python train.py --n_head=10 --head_dim=64 --d_mlp=2560 --activation="gelu" --attn_scale=0.125 --init_std_up=0.0294 --init_std_down=0.0 --lr_head=0.00618 --decay_shape="linear" --steps=5508 --dataset="wikipedia_en"
Each number is 128 + 24 x the weight over the matrix's rms, rounded and kept within 0 to 255. Layers, rows and columns count from 0. Numbers have three digits each.

# layer 2 MLP down (transposed), 2560x640, rms 0.081, rows 637-723, columns 160-239
117137120125142096133134112153144149140122154132140119120113106091136141127166094160124134161087109150101146116135148147142099130117132166119104099154083119170105082120127112144136163128094145115128137158124121127128089135159090150138128129
129170121125167132135121138154110131128111115165134111137090150109139145104142109109140134110141106116101111103118165095138117145141128152117178151087110141139144106119148164116128114131125107116116111167124125121115087148156117098116148081
121113100107116123106111150138151161148125142122138150124098117110134135144113142122114108136146109146132108134125131134127145123108110111130110118124102130117161112134131140086163157145163139115092152116114127139146135144112145094135106140
153099100136127131158120165150156110118105136141109118143151128128168119127123150128151113121147196129111151096136095105169120144114138106116119143124128132098111119144114125145093105161150123176148112129107107100123132138135120107148106214
159123141114131156154128069090147137143147116187158125106162122117159181119134154126119123140152122128164143096139146174120124160134130112098139112128139068110098144118154119131134191116098120134112129108150136120132164168106151147129175181
122130102126079110092171116122119110133088121171094198114144140153131110133129146135152206103080114132086082127148111105152114113131142115159169113096172135070084134123119116143119122136142165105156117141173105155118155070178145096123142136
105146158125147140143144132127132141139153125091118093139096106113127128140160105145096124114101106147089099144150144132128146114139112142131132112114114117147160126139132126106104120124157101135145108125117131136155121144126132151101133174
141141132116105110120127133117145075090150096080099128139120137139156125146132105111166141149144116105118159151089099110103156148092134108125134124086126109143156132124101127131110129125119143087104116152150101114120115170132135102133113156
134160123099110112113116138139114114172113161129127111138140115117125174136148114118133102109097096156105138103171168156146143047132113130118111097120134118180119100107123079141113118107121136119115102096104144148139076125130132153128082100
105127175127153101131177114138126119115124119103119135132118109126140120143131123112112120104108111138143177097134122075132121134107160140144114113111094147113139122141148154083167086139106127139125122145147131147103138132165118122103092107
127113165150166147138129136097111117142140114105126170118149137156153116153091121116119112134139162131114090137097085145105138116136129149105109114102131150155145114156137108093104111122097135127139101125149116158169097148148120120178126217
126147144128167134111144113150123148144140104150119156079117165114125131110161119126155119092133152102148120115113096116139093137086105109091101146091105137127144140123174160097110126118144127109138167128146124117125122118132095135112107150
151136137112125102158133101155088109118112127144127144143149108138179105096093097180181105115070112140133110131146160067158135116166165171136147094122142173118098113126163142117123144149113145137147122093145112107124127133150140181158163188
138170140113157137118144108114120076104108130138138136149137121111103124137104079126126131109125149122139117131150115110087117165133098144146133159107115121137109142178161144085081131153106103118138143119127133150104146122111081147129141197
115178151163161131142134156121165211129124110097145127109153107182137184121135102169144136139117113116128120145092109136132104108153093117124155118106087120108102143132114110110116131159144108101164142131119112156096157131107107137094143159
097131105139142125141151159137138143120120106119159102097104140138099129104136179106116136118123123149147097114126115106105113093153102121120121139110129108119091127109097136122160160177108131112121123114134143113097106112137161158107155138
122138116105109091155121095138122155136122076134116141141159159138145104112114117149110105111088143138122109160166165104142138126141124126109163106111100098177164130105127116165121159137136154148122102103128118123105162123106105122118123073
133197117180124134092119140087105122147144110129112103141111078118075141127125102129129134121121107121099137118122147138111090092102133103106102128082130109149101140191094147128134097112126118128190161101159098124103107159149105141086180116
123127110141137088150139115089130087117137152129147153116139159164135118138135109148099122137123092144158157171113112140102157149172110109137127148099122071082158113115096122130165099087128132121139092124123113154111197146076113104130151127
136156107167127124115172103158154118159136123160120170113188178133117123116160124086132113145122142148075124132149126134142157141127125106139121141141160119108122150122113133140191132139116120102117100173091120136121141165105105090123168140
137126111079133120112132148141106101128111165111095154119096151096130162138134121170145147131109070125132093118099137131118142140166071144137127139097182088114053155085098131120142116157134133146114127134167138120105130085148096108136094152
113139126113149122160140121109111119127125132122137176164138142143157130113138080163137077119130098146135141120140137099157137085135145098137148096181128104137097115164104117116165125187113135123109112126117161117128167130126122146156122152
114126153135143113165095113116145166138167150157132103149125137115129108134145126082084109133127141122138113121133082054097100121129127133128151128177137135148129078101149103159130104102098081128151172106144146138126133151115121108071144083
138150137139118109119116110116123128082149155144107146101141149124155125115122112126133115106121150153120135121112074100110099095148103087119151110102175130096132083097135143159127113105126121115144116144126131094129125106125120135146094152
064112125126141147140121140107176131151139111129140127096129101141124104188156121159117117112137129181166100126139168136116114096129099142125143131126160131128115144122094120144150120139104098126133085126094139122114127145092113127114137154
113148163126167134111131114088121145107150217139097177161147099115125128138120121134120151158121065124107104159128154063082141124113180165123132086126157126106090115154136109133121158120116118107175116132132117103090132119085146137119120244
148162118107119141154128148148139147113109139147119092138136169168158140099096119081118095105122116163096123163121123122088100136155103106075115119126092168122129136141102172099114145155126106138090126105140123102137155151179105156115164233
125106149092125127150141136162113092157096134141110104131098143101145177062140153115176115135114126098067149107122117154133143118132127138173115138131136105110144136128179124124146139102139095147122179109108107135106173135114116114141140125
126112105084126128115122094094129154121111130102146100124121142203159121097130094138127101146101143115105141112111078109094106161151175118101082099070143085092118070146148093178112128110123117158108105092070164145149131103112123156095118214
154116125110152128142168162162156125144146143145136133120104130127126109133114164151140104168107121112129096120129132122119140122124139183126132181143155094107160130117123125128133140129144120132106110131112135134114110140148115088070117196
103129103133142141103140168116126121118146088121112142103122101104127134114138096139145115128113136142139148109140130151074140139136164100151143105119177163154105137116130102140110147092113158118131115164147140111164128201071130120084178197
128119160123124111095153135120157179146146159109082129128144108115110133114116118130121141164112139151137111093103133143138102094131125124155117142143166157151105148129149101113122135130090139138130133172135104176097093145106125168135149154
175136158109132105156066148115131139113145128133134106096149133156144161147130081129152109116135094148131121125157125119123135138123097136116101126097141115159129130134104125119152136120166125114142148127117125122161180128124140133145148152
152132117102123178148119105094121107128161084186136145121077121135125119126140148156093054124174170158125184103107104099074107096175139157129117129103177158150121113129129200092106115156121125123103109097217102100147096130121131157089058163
081133170124150105120151112112152095139116138124113110134171132131097130149116113112126118146142133130106147166154125167130097159125124116108149091184092150148130127106137151112113108109136131128161114105106126141144135141144149163132095129
091117149127141131143107116139128125098087143136110123112087126149131114128147107147174159125145129130125132133103121079118116144155145118146100156155150082134150104169124131111123117167160134101138095154145083140141136107111101123155162182
166148166140124085117101143125116121142125122123097144140131101186117134149115132152153138107151105142111146120114120122129108130148103188171126094121153109125123157127119146056127117127140134132127129149146117124138128182134090160122122073
134167097108144160132134081163131127109131121141128124124158135108133122144144101141138102152158137115095137137117102126163092137118109146129131135133139143094121127139110160148104119166105070130156102150136081145128108156104138142131155138
149114107114097149147140112120083117132171107141105160120133069159124181091130119105091101134132117121127145125133104124126147123148118104084129154133124121110140139132164152141135112140120124124133117110145136134131136123120147100147096208
098098137141064130151131150131157168126140176119124158118152114144167136128160132118112129122121147123092129099108116116075105141133104106172127155140156120130119153108113136131135099127134081122116118159094125151097116094164136092149136164
130126153120085134110121167116123121111147104103149130140092106125128137123126138149095118135119095155107119138163130095145105159134137102118159149143152122100156109111121130120122133141111126113130111129141079135144126094139094132113115138
129128121077130134141158103103130071121158131114120163132126104177160111105127140156142124116129173128148162113079115135148186146180122122131130110128109141125090161184113111144135178143152109106113148132183136109123109145134146131081144149
135121120190127088129144155107145126089146120131190173137122183148107123135124124131187088144167135130138154123109123101108130131122163100159157127132099090112231113138123077167132107114136114140139147105157084151104091138170121165120142126
152089115123117100088121169172142085141128131126155160132107139110075173143144170105125136105108136086112103140130142172105142130111130132081109137126142101149131110143128069147140139136132111111137112124139138122089134148137116108098081139
138073146150127130153085147137096119145066118123169193153129095127142114118112144134158127137176130139120125114137108127128169119132109126143160170163124134145118140115166105101134120165107148157121142200095123110140091142074097133131152201
161065114115126144093129114160128113129129175139135159123145152123142146126131123085155117141136134122136123159154112172164103109111156149138117168102123149130085190125110138113128109115159098156114107132104100109105086122123132130128153157
106131135152117121120104098104089153115169108132128076124107141100104126117148136094142084132146153124104146130082094137127183137094145144099141078061147113107125118151102171128150179111144079149180135099113159122136149101150100124169113193
146143127122129123167108160159191140151120100085106138162111150165154105117155159139130097111137124145057088090124169137094128091161102116143108180111157114122134103165164142165131150120114160140125125059177163157140139145126148109102127132
132110133140119123107091147100126112136150083127113086118143135096121083127134140119125113156097128074123102120124156148097102129119117116125115174070134103089129115102125102086126132152087145138129115114092120111100151152101117129165114138
127146140131114105130139075123120150136150076135116142148156134127134145136158133102183137137130093109122123154118084137145115139149110084129051172082134095103172189121091089111144135145149114107088138146134115153144084118102147106125076083
137140158135101128124105125132143137093101144090107115123158125139139146167113163100165140143138135154150099108134156136126134123110111112127156096127139123131184118149156136126124118131103103165138158130130120136115085063125144138092132148
152155094138158132110116099145138114105136115150144102095135144088113188135118131163141124087113131095151158133117127102136096117137111129077132139124099119117117149124102143092129096149139120115139134101114110120148158130148110113141113134
149140181123176095124121114109160143158136115132098146135101134134148088134149122113102118119134137138131101165123147134155090108132166119167147079101183149116158098107092123091120138107123101127116122139146132113125126127145105160136128166
097115103136170110120135149131161165132140154115190175085125152119087141119137130125178162167115120168158135150098107146144125138146088100198124085148135109126142140061149114111110150091112115112150120105119140148138098144077115171134164081
145131138165145100079130123111075118118145102161157148148121122157114102113147101127141132114121133165114119113117144147150129124127115113087163150147154122144128122128102053154147124135133171181125115145128082136096129141169126143117118080
111142123162133180126124118115156174116148112142116082161127098136127141128153109163160135129135133151118113139143107093122135091121131196079146124139149125124094114139126091100128103129119116109192088114139090104104150152083115132117139200
178121097156118143136142127136135111107101142171142131134133134135167153136112131115121136123144135161132137135162091138099146160147091085089122127134122174108128119104127113144140141167095129169204107151109110152169090142135121125120177160
087128121126044187143170099102154122104172137146114114147147135117154098152132115077120136193148132180153156151147108145142145101149162113113143125094127117169192168148091120127133130151172124122109172098126137118118181121131108105114124200
141138143134078123114141134154136151107140104078152100120121121136121134118135164138114098120143129115129121136150132101153108105161126143163127151125098106120129148110153121119077089161163098143121130097117116132144119122139099145131138128
150096070085140138126150136121110118115153100154099116119141163149174149115125085115128129145129124124144122163130095146142124080118126119137182117113165205125140112121133104145116069109121104164094114141157124093150140100175105107116127131
118116164103123141115107108114152139124143113113116138153145164098141067134144100136109133151133132106110159113110102153153120125112122111121130121150107111143155133084161134121106157168118125116142168129136131132128119100155144098141091151
108144145152102110121151112114089123123150155141119117145166132127134173120118163136131137166134164149108135092152165144129138127144104123122144152117119127136148176152108114116117093130121087110098107146126142172104152142141136155097144040
103115168118105165135099101132149141121106149130133125134133099135142098103145110157113130129104096160129110165139146145138136101153111107105145098116147133122168112149112135109119143130147165134120121122117141099102163152147145124098061154
158131123113160113137145118159112132127134167117140134141131125145127135157138089135110146151139124159133168106120102143108135156128142098123156133190148097134140125135136113143136110141109151148100123155113125143123091100132135159110118000
118129116132159138108133106161108096145158108109154119119124121106113111152101178128089113104087129138147107175133103120142171085163109130146170116154148101152108117128112137120095143114149137141132143141105091108120129108142124154147121170
147096126106154127143094089093139135123101122098121088124086192141114103074113143144152149118150136122124165153168117125140104115077166131094129135081145088147171118093124070143167187130111121118108129127129149082212172120140173085161154117
160130143161116110126097135109108137090154093152179130101136144110114142137050091135097095120108110111142119179159195164091105157117117157129170144142102117153082167112079113122189126118103085177063103124133133173131161137087081145136125159
105102112109130171121110125123123136115129138118142117161078141147128110131178142109121131137124132089138128111073112104141145152109100112132146159129140095185124156144104146133160138128117133133108151120158126166147127153128124137062123046
118140150130104144191132119107150116128137108112136155129116099149148146139155102174130144123160131102129141135107099141129123147122134125162156127117082125093061141139115101104148117138111104120118115127115156135141135130128139156138130157
108145112108075121118129095092116111101120131119135147120140132156175140112069091116130125153137143178099155133147103113133099119116100125110146134140143124115139131135132140110100108066130124136144110166138117140146189095108109106158106151
107118145154121125104087111140114102105155145078162125164131123146142116156170135065149117122112163115137154136114102133112124081095090127106072097118066119122092118141120138150149094125130100174119076141173084161142088122124124081157126143
116105129115165067097052129166130151138099163055098144138130135119137096149149143144134168098135105128110098118116191125111117126117074062114136055139080103140150135079135115142087108123107133134110091122120133114124131117135103146115120191
141114114086102146121117144102139100104132102124153127131117123122115110134155115134128124112102110115139090120135179112152203077141133135163140122116074099143115128151081158145140075133133138139154143081143090127132131141138120141129123115
143102138115137130158100059131084093131141128117098168123115142120154083105112112107154121113110151092135137111125121143176156135155176174132132099090112206108113137100140165118121154129139133113147157103156129110131120123118137132113146141
129124143094105125142085144095171111137084095133105133138094170121120070116118076122109113148191150138150138094162044137117154159110128083123076137144131108109086135150153139114130095118134116104139128139172142124129102171130160120139108176
114143133134135128156129099171112122127094133106195098129145102132129162171111132140124158129108128144143096126120115133119108140167157172114097127138139129109140117084173136157177094118120146130169153111144119103119155108153151103078138105
110141174149107128097118135169164148112098105155128127109099137132100135141160126131136138121137136140144158163175092115114083107183116092139114137141140119151150161132122138127113106125101123089122105107143153135125128128155149103143139063
102114136121167156099119131171141144131111164107092079125108112124139122120103102129094174125127116121146132124074099077116104135118135098098093132124078123140114149121132132146138120107126151112125107133127172121046154161108150113151163162
119113107118164135118117091072153148157149152104125144109150167156117116113104122097131121155127080110104161123155091101161114151132109170122165104106110114086103114096119088144137138152169151135153097112087152125158182154114146111107096185
115146123117095116132141121101119110144117117122122099138135147100119169117140148055104141095075088118081086129158099097146101138133120126137109192157176138134139124095159103117130122105129130134088154094140127145176124120106134103132133060
139100150115106118095089099150176136121145184109152114144150086133072093148177139172157130136116140130108118132158108111176134130142133093091140150132158142130154126107122145165118110106113082122157130140159124118110120100124133098119113159
134108133114123163142102124090115152121119104080109099125094104119140104113137096131127113117118096143106122127136142158138114139132144089147133102099145129115136139119098119148109097153156156120109112144079190129141105125114115093106105185
144118076142119147143157185093138143122130131140126089126112158161123120112125117099147153153126152111124132106126124071149131156100104142147127132144138150154117124132130082098163109140147098102168116159079144161120119142116113138156153177
154130107092149157155115149132133136156129122108138157135098135161123158095111130138137168138142113095171155147146156153145144117113089167124124148141118145102159110100169133114141137120120104122094193141110089116111136150092110158140115133
129139165122128091133098127127136110108152141075156187071122143141129113137126127146128122099148141099151089089124107118129090108135129144062122107153127113126132111132130107097138152147165129139123106099156110128087115110118134150080143134
156119112121123147121121096106131092152155153116121146151127122150149104132123150134085149125111142122114160111126131118131103094113102115109149139100125124119139141157139116173080130133145161125112144114143099092125127149138162127136121125
072149146142099134137094121119105155117141107124099149150146090147166125142107095094125127152130134144129118162122109113109148160106099126083150120122142125165149149136131117104114145131146122137132137131126185129099110126129121135161106161
# layer 2 MLP up, 2560x640, rms 0.105, rows 638-723, columns 160-239
152196124132110146163167164140167150111170144154162143115124115102155134137144150162136111150114150129150158172119134150106103117124152082121119172139145129169117148098118152174168138119114150128148094107150145101131108131117116088143127086
134154113142123075141125091076167140096109151122112122131083117104098148119163146118172135115139129146088128163134114123136110106132129161178089156137131130144142119189131137133142142086107136138110141104118099143118100123153087159110136109
106125117130117099191141161124177143115129098136107131144138149112132161110037122129093090105121136146114102154108144149139112128091163113117155140112140138139133149146095115109132135159106140154156086097122148122096140092129133113152101129
143175116146107135162135099102085113137152095116154122145124165101137099082167165124134142141092103158161140108126121148156129133120115132129128122082126102103098136070131120075087167125124132110152133132147105083142156122117116144116116140
146163133117136141107114102127110115106133131127096127115147153152092130130098106130123150145132076128144062140126117152095115142133157178114172156118107108132128160160079119144123149082083139071138077055132081111130175088105099127120139118
129108102129081096119109149125115141120136132149157145129101138140149128109107154166119112137140105162126124162138114122126118112124147137094128149134128117084086142133129116135173140129140154092106097102152070114128154122171141156162127122
141123130138125135085137158105088122106114130090154149100131123124097159074133129126170118132146125127123129115125118117170142096110166119118150083100152121104116137136104170132172088117148115150118116104143068114119138090145100148143095109
089103120135112133112127075136108134142115118124100124138141122115142124096130096165076140161135090136141154164160103122127124151153100145103125100096131103103111109089138160121055140151089111077143138165129152097143054109094118144086103109
128123146119109154124102170123134105151180120097090130136107128145150135101121161136104150120109116102083106110111103170146112085117118137113080124088138133160085126107104133103133175152118131120145100094110089116160122134136109154118158106
140104160102132121094115133150153121094158083116134140108159079152110143091100088179184132157145127154121098186117108129129126103130108119136146135124114112108094127165143110123145138120137144119109139130087145157160146120113109134099103101
126124080134125137139129144125096146115109132129129086179146111114125131124134106106109118113137129134132104145120133121109146120145100131168137121150171128149138131110115133145135137131136138094128135139142175153143135154137131138105132129
104108133097131165112129070122108120091134120129108152153132111105139134090134114135142104161110116131172153150140157166147124138129121124114112058127147166164118117105121138119166119120134112100159133132136129144110170119132103114132138127
097177136127096111136147101189112182110101175128132121161131128095136120120134114150098136145084104147112123156145107156115123199156133133118123153118124156130150087115150156119120111101108095091153108128108171156110170121086149077154133103
133140117157150132159118122147086129122133106133112097170148142110111121129097123084126146102115137135150142123122127160124163154111148116160128152104178161151152123145139143087123098080111127141127114100116151119134101132136144164168114144
132090131108136123135109132130114144147159148136141129136110115107159118127112098147149122136129084120113134126099142153149128129148161134147106132124121167151141146114107149103148102094095118133098133153132125133117147099158106100113133157
137138113125104109142120100160114154091138110136132148125118123111126100172107152159109120128128156118146127151105132120126133124125118133115136108107125103117099113138136125082117123117136153116140108110143128136130076136120148172117128142
109158123149154140135100115093106114111121103138162106131131138142127108112171133138162119185138142108116116107126141116175130160111150146192108135130111098118110118133163208130155121134144118090157116098140144171116155138139129157150126107
156134114136147096079131101186108139121120111111092125168121130129086082088144137121119114109125116101133146111128114179110141127120158128121107151128161115128135154102150141135113121144115122137122128119114101139122103114167129155126140093
123174099102096158120172129136090139096145149129118134097101121083151137142119098146140156129096130136147153120141126095137133135143138082097148108131134163170113143119117137163101119099156079139081124111132068155124119096131176136163156149
164108187110132125108143128117116127146102107096117123140117132119140115125130129125110107070142151122056120101146130143117132121131109164124098160129106105101148122085117110138152104149111083171125115125130084151128147147122149089127091099
158148125145072127127090140156097155108092113086168160115158117145135105111149164112132132162119188137103143138143100177137155096139138128146128161172127123145126129127126107138127140130177127152143141147148131119136136106119143138150126100
141133144141139118093115114127167131117140142142118133205137158135130146111099133147126125147100129111074138117127126122144186126144099125120140119130155154126145148161117118136139156174162127135113144118118114095146135116150094108149115092
108127175101177146110111102150160097133151093142150135157119139143132116137111108097078129125128136105156117103129154099142126092105093122094140080160102136157122142152139101117100194094082120087144064103125152093140129114133103089130100119
164131101125172122151141106101153112102165180075126121155159188126141140106174176157099166154110166124109124135110072162157063136108136099156123123130141115083107148115147112149073150094132135123153131150146111097173136133095139110123108084
103107139165099155115133130089071131084095122152099121116107124099144068085127121082131124110097132100122095127119172136110109129132134132144080136082106115108119155167105115089141142090169131149141114099095124107129116138135112174125139086
144154145117100117114130140117132099124103143115113169183117148198209108095134183087100113160117118146135124122140132105130094113113131099109122118106137112112149064166132161112105125109134141146141130091147108144105137114166150149110124082
104135119102112106120148112122166134094115132135141103160101139085135122145159123074131156150180144080077095100158110143163119156128070111167091115123128156124060138151126114157155130162113136137134152125132125143094170117140102146099141104
125125132117117144127084138130124121123138111158136173141136128144155157153134104131108154122110127164092136090131112145083095130117126147094150101117133099098102118134165061126099130122128159133138095149148165160176097125124127074147142103
129143157154144138132141168133095175124131126118134097114117148123123133125135111120120135107144142170110167152120114134174168122103119122113112162185119103169105154145111128125123152109089138128158077120175124117143119086142189166131123072
074136153140126123127103086112162111166164166104129169140137123139151101120123178148115086136093132103103091155121118131133158167109133136144131115083075119138140155152209132106170148098093139156144132137130137113150126102139126152141124119
128145085169121127171104133182142082105125124122150137121111155136130133126123174126148147098101102152095116142155138143128141149116129141100129129122113109091135137158146122158111137151168131159076152087110144086115126105137090095102109084
145139151124144131126151129131094131103133147149124176160054129159148105131137088148135157139116114154099120140113133172108116079157138148114150135107141095112116117138145119170128120125143077086108117143164152108149139079136124147138102113
164140105152118103144164126117177098114115129102087131137121127135117103077100113118092101156094101154132129091075127142132170093171128143107165136099146119140100105172118160139153083081140082144112154117120177129075118113100178178067135025
161168132130080119155139105170113144099136106120110131106094124106118134099160144122120132106150105137138096115098128100120156131152141168101109117138162144095119167117120121100122092147083152105079094101142100097106134091133071095126102084
136163114136133137144106103148135129081147146110123136142094115135114121165114113174157155116122173136162100079136172115121089146121133151163089132179163127102162142075133150151154137096136152171126130118125134103110117103097126109123171097
193148164135143100119151102136119141131160103125154104110120152132130119156143114104123086141143078147129126140168091119127096132156099124145140119160089140144155121132135153116112105122151155124134146118108076109134149100107112110144082113
086114135104160086117172114107151142158122146125138143108120140095145152115156099105121105133078156107123143180102103131126107143124109126127127089109122133124083133087109119131139147140145155125062158138125090104125118118101121131152152136
100148143120154119144130115089165130111156127122142141147098203090117112149108089148167141128096188106120106103130110115090132118104145144084096139154177123114151094179138135123099109128116126096102113102146080129109128131119076120137107098
134166143126125116151155094118118191090099117181108134093122158123134101120105146174102109161145143142146142119134147119082131097122143118151124144103164122108116083132087137110118106135136156115122080136148131076118133132119160110130146067
128152104138112146101113137138159142133121127176140154135116144123098139158115138121185156136148127136114128115141137132119165099125099159124118110123108160116133105074150105128141116112146126152157106149088123137130111150124148123157147100
144104157069110134168094114157145163122122117122095160129143096091156144086148132140112103157169134147105106108119149114097125111122097078132152123100130131147135139153121124140127070094157127119123160085118124138130117152143101139162109088
097151113126142086120127154138130128105139089116129131154066119092157159101120113140143143180108136176156134126140133169112134136065119095102134088114133158180126145121090124152139158137108127115173098158150115097150091126102144119116107111
102088121078145142119106150142109091129149150128168070119120140093195156090120139104115095125146159134113129136137140124185148129107114153131164133119102126108148109134124134137125042087133139130109151156114151106120130152120090101096132117
103154118139094140111089105153126124182115101063059125127106103144117146067141103091104130114159172168166108136112118135128106113097112137138135078080081138124085157144153136101157117105120142126102162151172131171170159091116138139176148123
152124131145144139100152157125135124120082156094121119155135113115107123165133107150102168123142104104100145137118119082131122088143145154151107132116159082153172164152138131107140175105144188130136159072120145103146146120199136118111136131
136131138115105144129119123103114102077157159135123109131118121154120140122122173107134143153097155119138149129115130070123169090121087083150135121125137101135123122164082178125106125126155088116177113088151106110112129113140115075107067062
109116158130115122130156088124108148116124110135096122108197128152160122107148121127104113136145100127118101145158144121139168105168137165114131140126132127107131119141133155137114079116157112133128138133096151167131145120113132129104100081
134121172150110172139113101109112141130129125119108135123115102118139147101120141121092126155113133150128138084110106111121155096118139134163115147100114152157140109165123140145101101128125163108143140126101160115089163102113163089167137103
100132138132149116107184129104116099157143118137175145128111081121132088125158114182104160150117098095092101116163120169146121148150127126102106115137125157131089172121106136125143145138141127130137075100143115130119117109100136146090097114
110129198147128164104163127103091109122107148108122126105146160136138148127128150146160134102145171131171095125157099109165133099145130140137157156091153162110159142108097125128140122093117177111147159091135116112142132138145130113142122136
123145130135148095132116121095135115148139094148124122158118104104112116117115157122142113090149112114139132136105145099127128142128109092215112125111118156118165119125090173124129106085163137168168085156120118120178137096123130083152086127
144147108155114150171091156163084086117172105097122105156140126115136186103125122122112141129106111098081137144141104157108109138119137107139117141181126139171145082149180113124129105116128138142150085170132113143118122153111121111133148091
140153078163141137096115104079156121101103109136144096113112191196098149127142118089160119139120081153129116104121148138161162141122127143191117089147123129116169161152144115102129118145113105070090130108132108128135129129143117142137203133
125137138172119088128124132120134114116152146159121152133120137144097087142140134114148127167167138125139151145089134114094107102106089162123125162106172166099142150157115108157117111127143148173145134135102124111097110140133124107144154106
144113106082129127098141067149153079106140123114100134079106124157149149086108157115132125126140093155105137107155144115140119130115098128140142130135156124112153140110116160156137093090134139129125123148094147140154130169175127125144151085
143102156122084117130121140120121101126137144087129136098136131148175123093144091147102109148136128145126087138178098161106153125127138144108159129111164136175148113125098121134127095129122066114109125119096159124137127141126119109140162098
142130152198130133129123154121073149123137124115135163147104120122106145106154124167142145128098112139106102156090112095096137084167122120144128120133132117105141110140137126125121130148101142109175124104134106114144162159086186106156195087
121164159109105143108123133104160160150081144122122102141119154144115144064100119173149118126116070129121086141134126140110153136105123137145145138093138106129120078093144071122114137115098146137163164133138168109114093108142095127085130155
123139190157099134151117126149161159145148153096112129101136128140109099131117170164143086125133132099118134112118179113126107117134111138149115117164104112135091113136130130117126171153132160107105114151124128155139091182115168192130163085
129117181134121138099111110181142115122119139132167128141131137169118166123151137102146139132115165128123072173106103147135134087092151128143129098084151151128151125132094112129145117104116126128121134141134120097142157097143130104117103106
144131097090105102111117147134123156134146113119122132111101102097176137107126129127168122148126123148160107112139145114140151083101164138085112145119145089117152099124102159115160122207109126145131122134124164101116095092138130121118119133
116147179145089116120128112140133098112133102121118134110111086138134124065145118137113101078143114123090134142133146121133150092124140131121108086141125138141152120108125111085129144141098132086160110076126080133091095124131150079128128100
126111162108125133161148120100160120145140090149123119115143167113107087078158155153130113105169107139153133112121138102164126120152092094133135112111139154116109116094162107105169162163154152130126108159119131129113123148163086100169150150
136136153108117101089112073162121115114135113104110142139112132115094142105105117149088146110123152132144126106159120146121148102131107152120076108115122096071119104151121148147150127116144133166108162113159136148143104123146105154142129143
104111138110116135140149130126111088108151165104121158137133119149175137122137135134125121139101116127108151107096133134108151138082142093157141179107143153135118100141101155101152141117082149116120131124097119116144102143182056165109141167
105119159148158126129147113138125130110107102110098114168062152086121107150104109094122116106169090139087148139130143093132083129098093129173091124133147155133116089136150090144118145137120101085130137181164085130118115112127123135117092096
159168090137108119148113125121142145147115111122097121110115107119089166099075089157167145129131119144133089160132150136142118140138128147088126121161133136100134127103143143122130135130140079153148122135151161093130128088070146131223142139
114170128109121127076096132153109172104142111112109134144147085111121130127146150101153131113143113143138123134107123124164113128109106105135117145104126107138137118097131132125120137169167158164111151138146126078089113123103155154109138082
153103091143140152143141150134137091164150145103136135102144162119137134152115163107089098107174117100137095139134148119159163157167155087122134144126183104157097133145148113098099178121123116149144151112086142130125144204100102140128113046
112170097143128143138153137108152117126097159123095141134109123180151146139159116157111127147140154117135153083144112142140129122100108112128117138113098133128105135125125122160164161168108154089143126127150120103141148119134098135115115142
160134149122108097108146120125129112094086141138122112157123127162106111151108083154116116095152086164144110126128134107124132129139110131190140148132149176116147139139150150135106170108167114123125150153119129101119147097090118112122120148
123123098112100128149162157117128179101129159099139099081124101131148130149087106113129109108141142077127078139112129119132122131109108126167130114137108159123128126117172114125121107132087099123183125087124114108165101133127147129103096138
127123127085122110107126105121101146174156082144113135154134100133111120068114114162097144128171180130142133141085103137101142115136183133120130161107141151114126138102131128095110122116125102106161107120141140107152097158081137119089134128
139097112151131162113120152160146125121132129143079122106132132105110119118133100178116140141176128163134123125130108142113105066095120110106124132146135079099127111137089146098084104102146110115106177142120135129156074139157170144113145083
110156088140103145126134114163120111113131102166085105122146120120139093128108153064151135126114130102101126079123102120156130124144127131150104122128113104124143114105064130123124149128130120119117085123130140090115149113120131144130114088
133139143133123146107152127052145148088114139099158098173122130155130097135118112108107143152093145110130150102122161166132126117140105156127119135089137118094121174093132141146130136136132152111109097106120111117108131134115117135107127112
103112128138163158075139144133100124118138081123135113119108120155107108165108173119061145177113136090133173112091130162107153104128182123112083112143121155140127131132096115115137134104191115138125105119135181091120163149131095132086146119
111117113151142134107157082099133129136126150125133112159162104128176087106140103148124101132165143079099118121105080125103115155123100126145112065105159130161095119106133110118126103120131137160111118138131184080122101165186081140102109121
123127104135152143115180129125146121109119116112122120116145120149157117172120118119148149135117118064089145093165111096105139111166135111142112136089124113144111143089140126137102142113146152139191109120090120123149140121135110127163152146
140118102113117099113138109107129128159118131095125165119139089117138117158110133114097110157123113077162077109146142123127104157152121099156118079157136144128094129088085125115143138111159133151125154152099093133113094118156166173148150141
128129149107155101124118186101117095152108132125129125083094085167110141079111157133106166134154138146115155084102142115137102114089127146158133105131137125122165129106163136133081098116168126129132137133111131113125106114148106149147074098
165141133135128156080123146124131168132143128084105129116126094156133159130094109148146160141200138127145145127153145124104143141094120109099138144146139128101155108134150151142153133108158095113125183109185119138143105112069111151153137132
129104166103107132131143136138118195120109103104103131132109113103107117128140136085139094072150124075140138150105091113159138152094120123141143153144095122126118108116141116125115113193106147088107166160144155107160120105129098129147142135
168158136133151150130141129134102149119105107159126165170098145142147133118168096123105118135121139160139078150113144126136121114139129170138113101131129130125132097136098125115106114119119164114162158143142097129103138147093120136102101147
133130117157131109139142113098114116074110102165126105138140153122094136136125133111198151135149118157129111143097116121120111148136154166125101126161123159165098138109131090140114125104124097161114151143089154142128139134138080154140154105
127144134154133093099082141122137122122122125123109157133109120101097120106152140121164157188143133085108112091152127141123127086114118139128137100135154163115161134134080120137122126098160144152151106125130159138082132095105125116136132105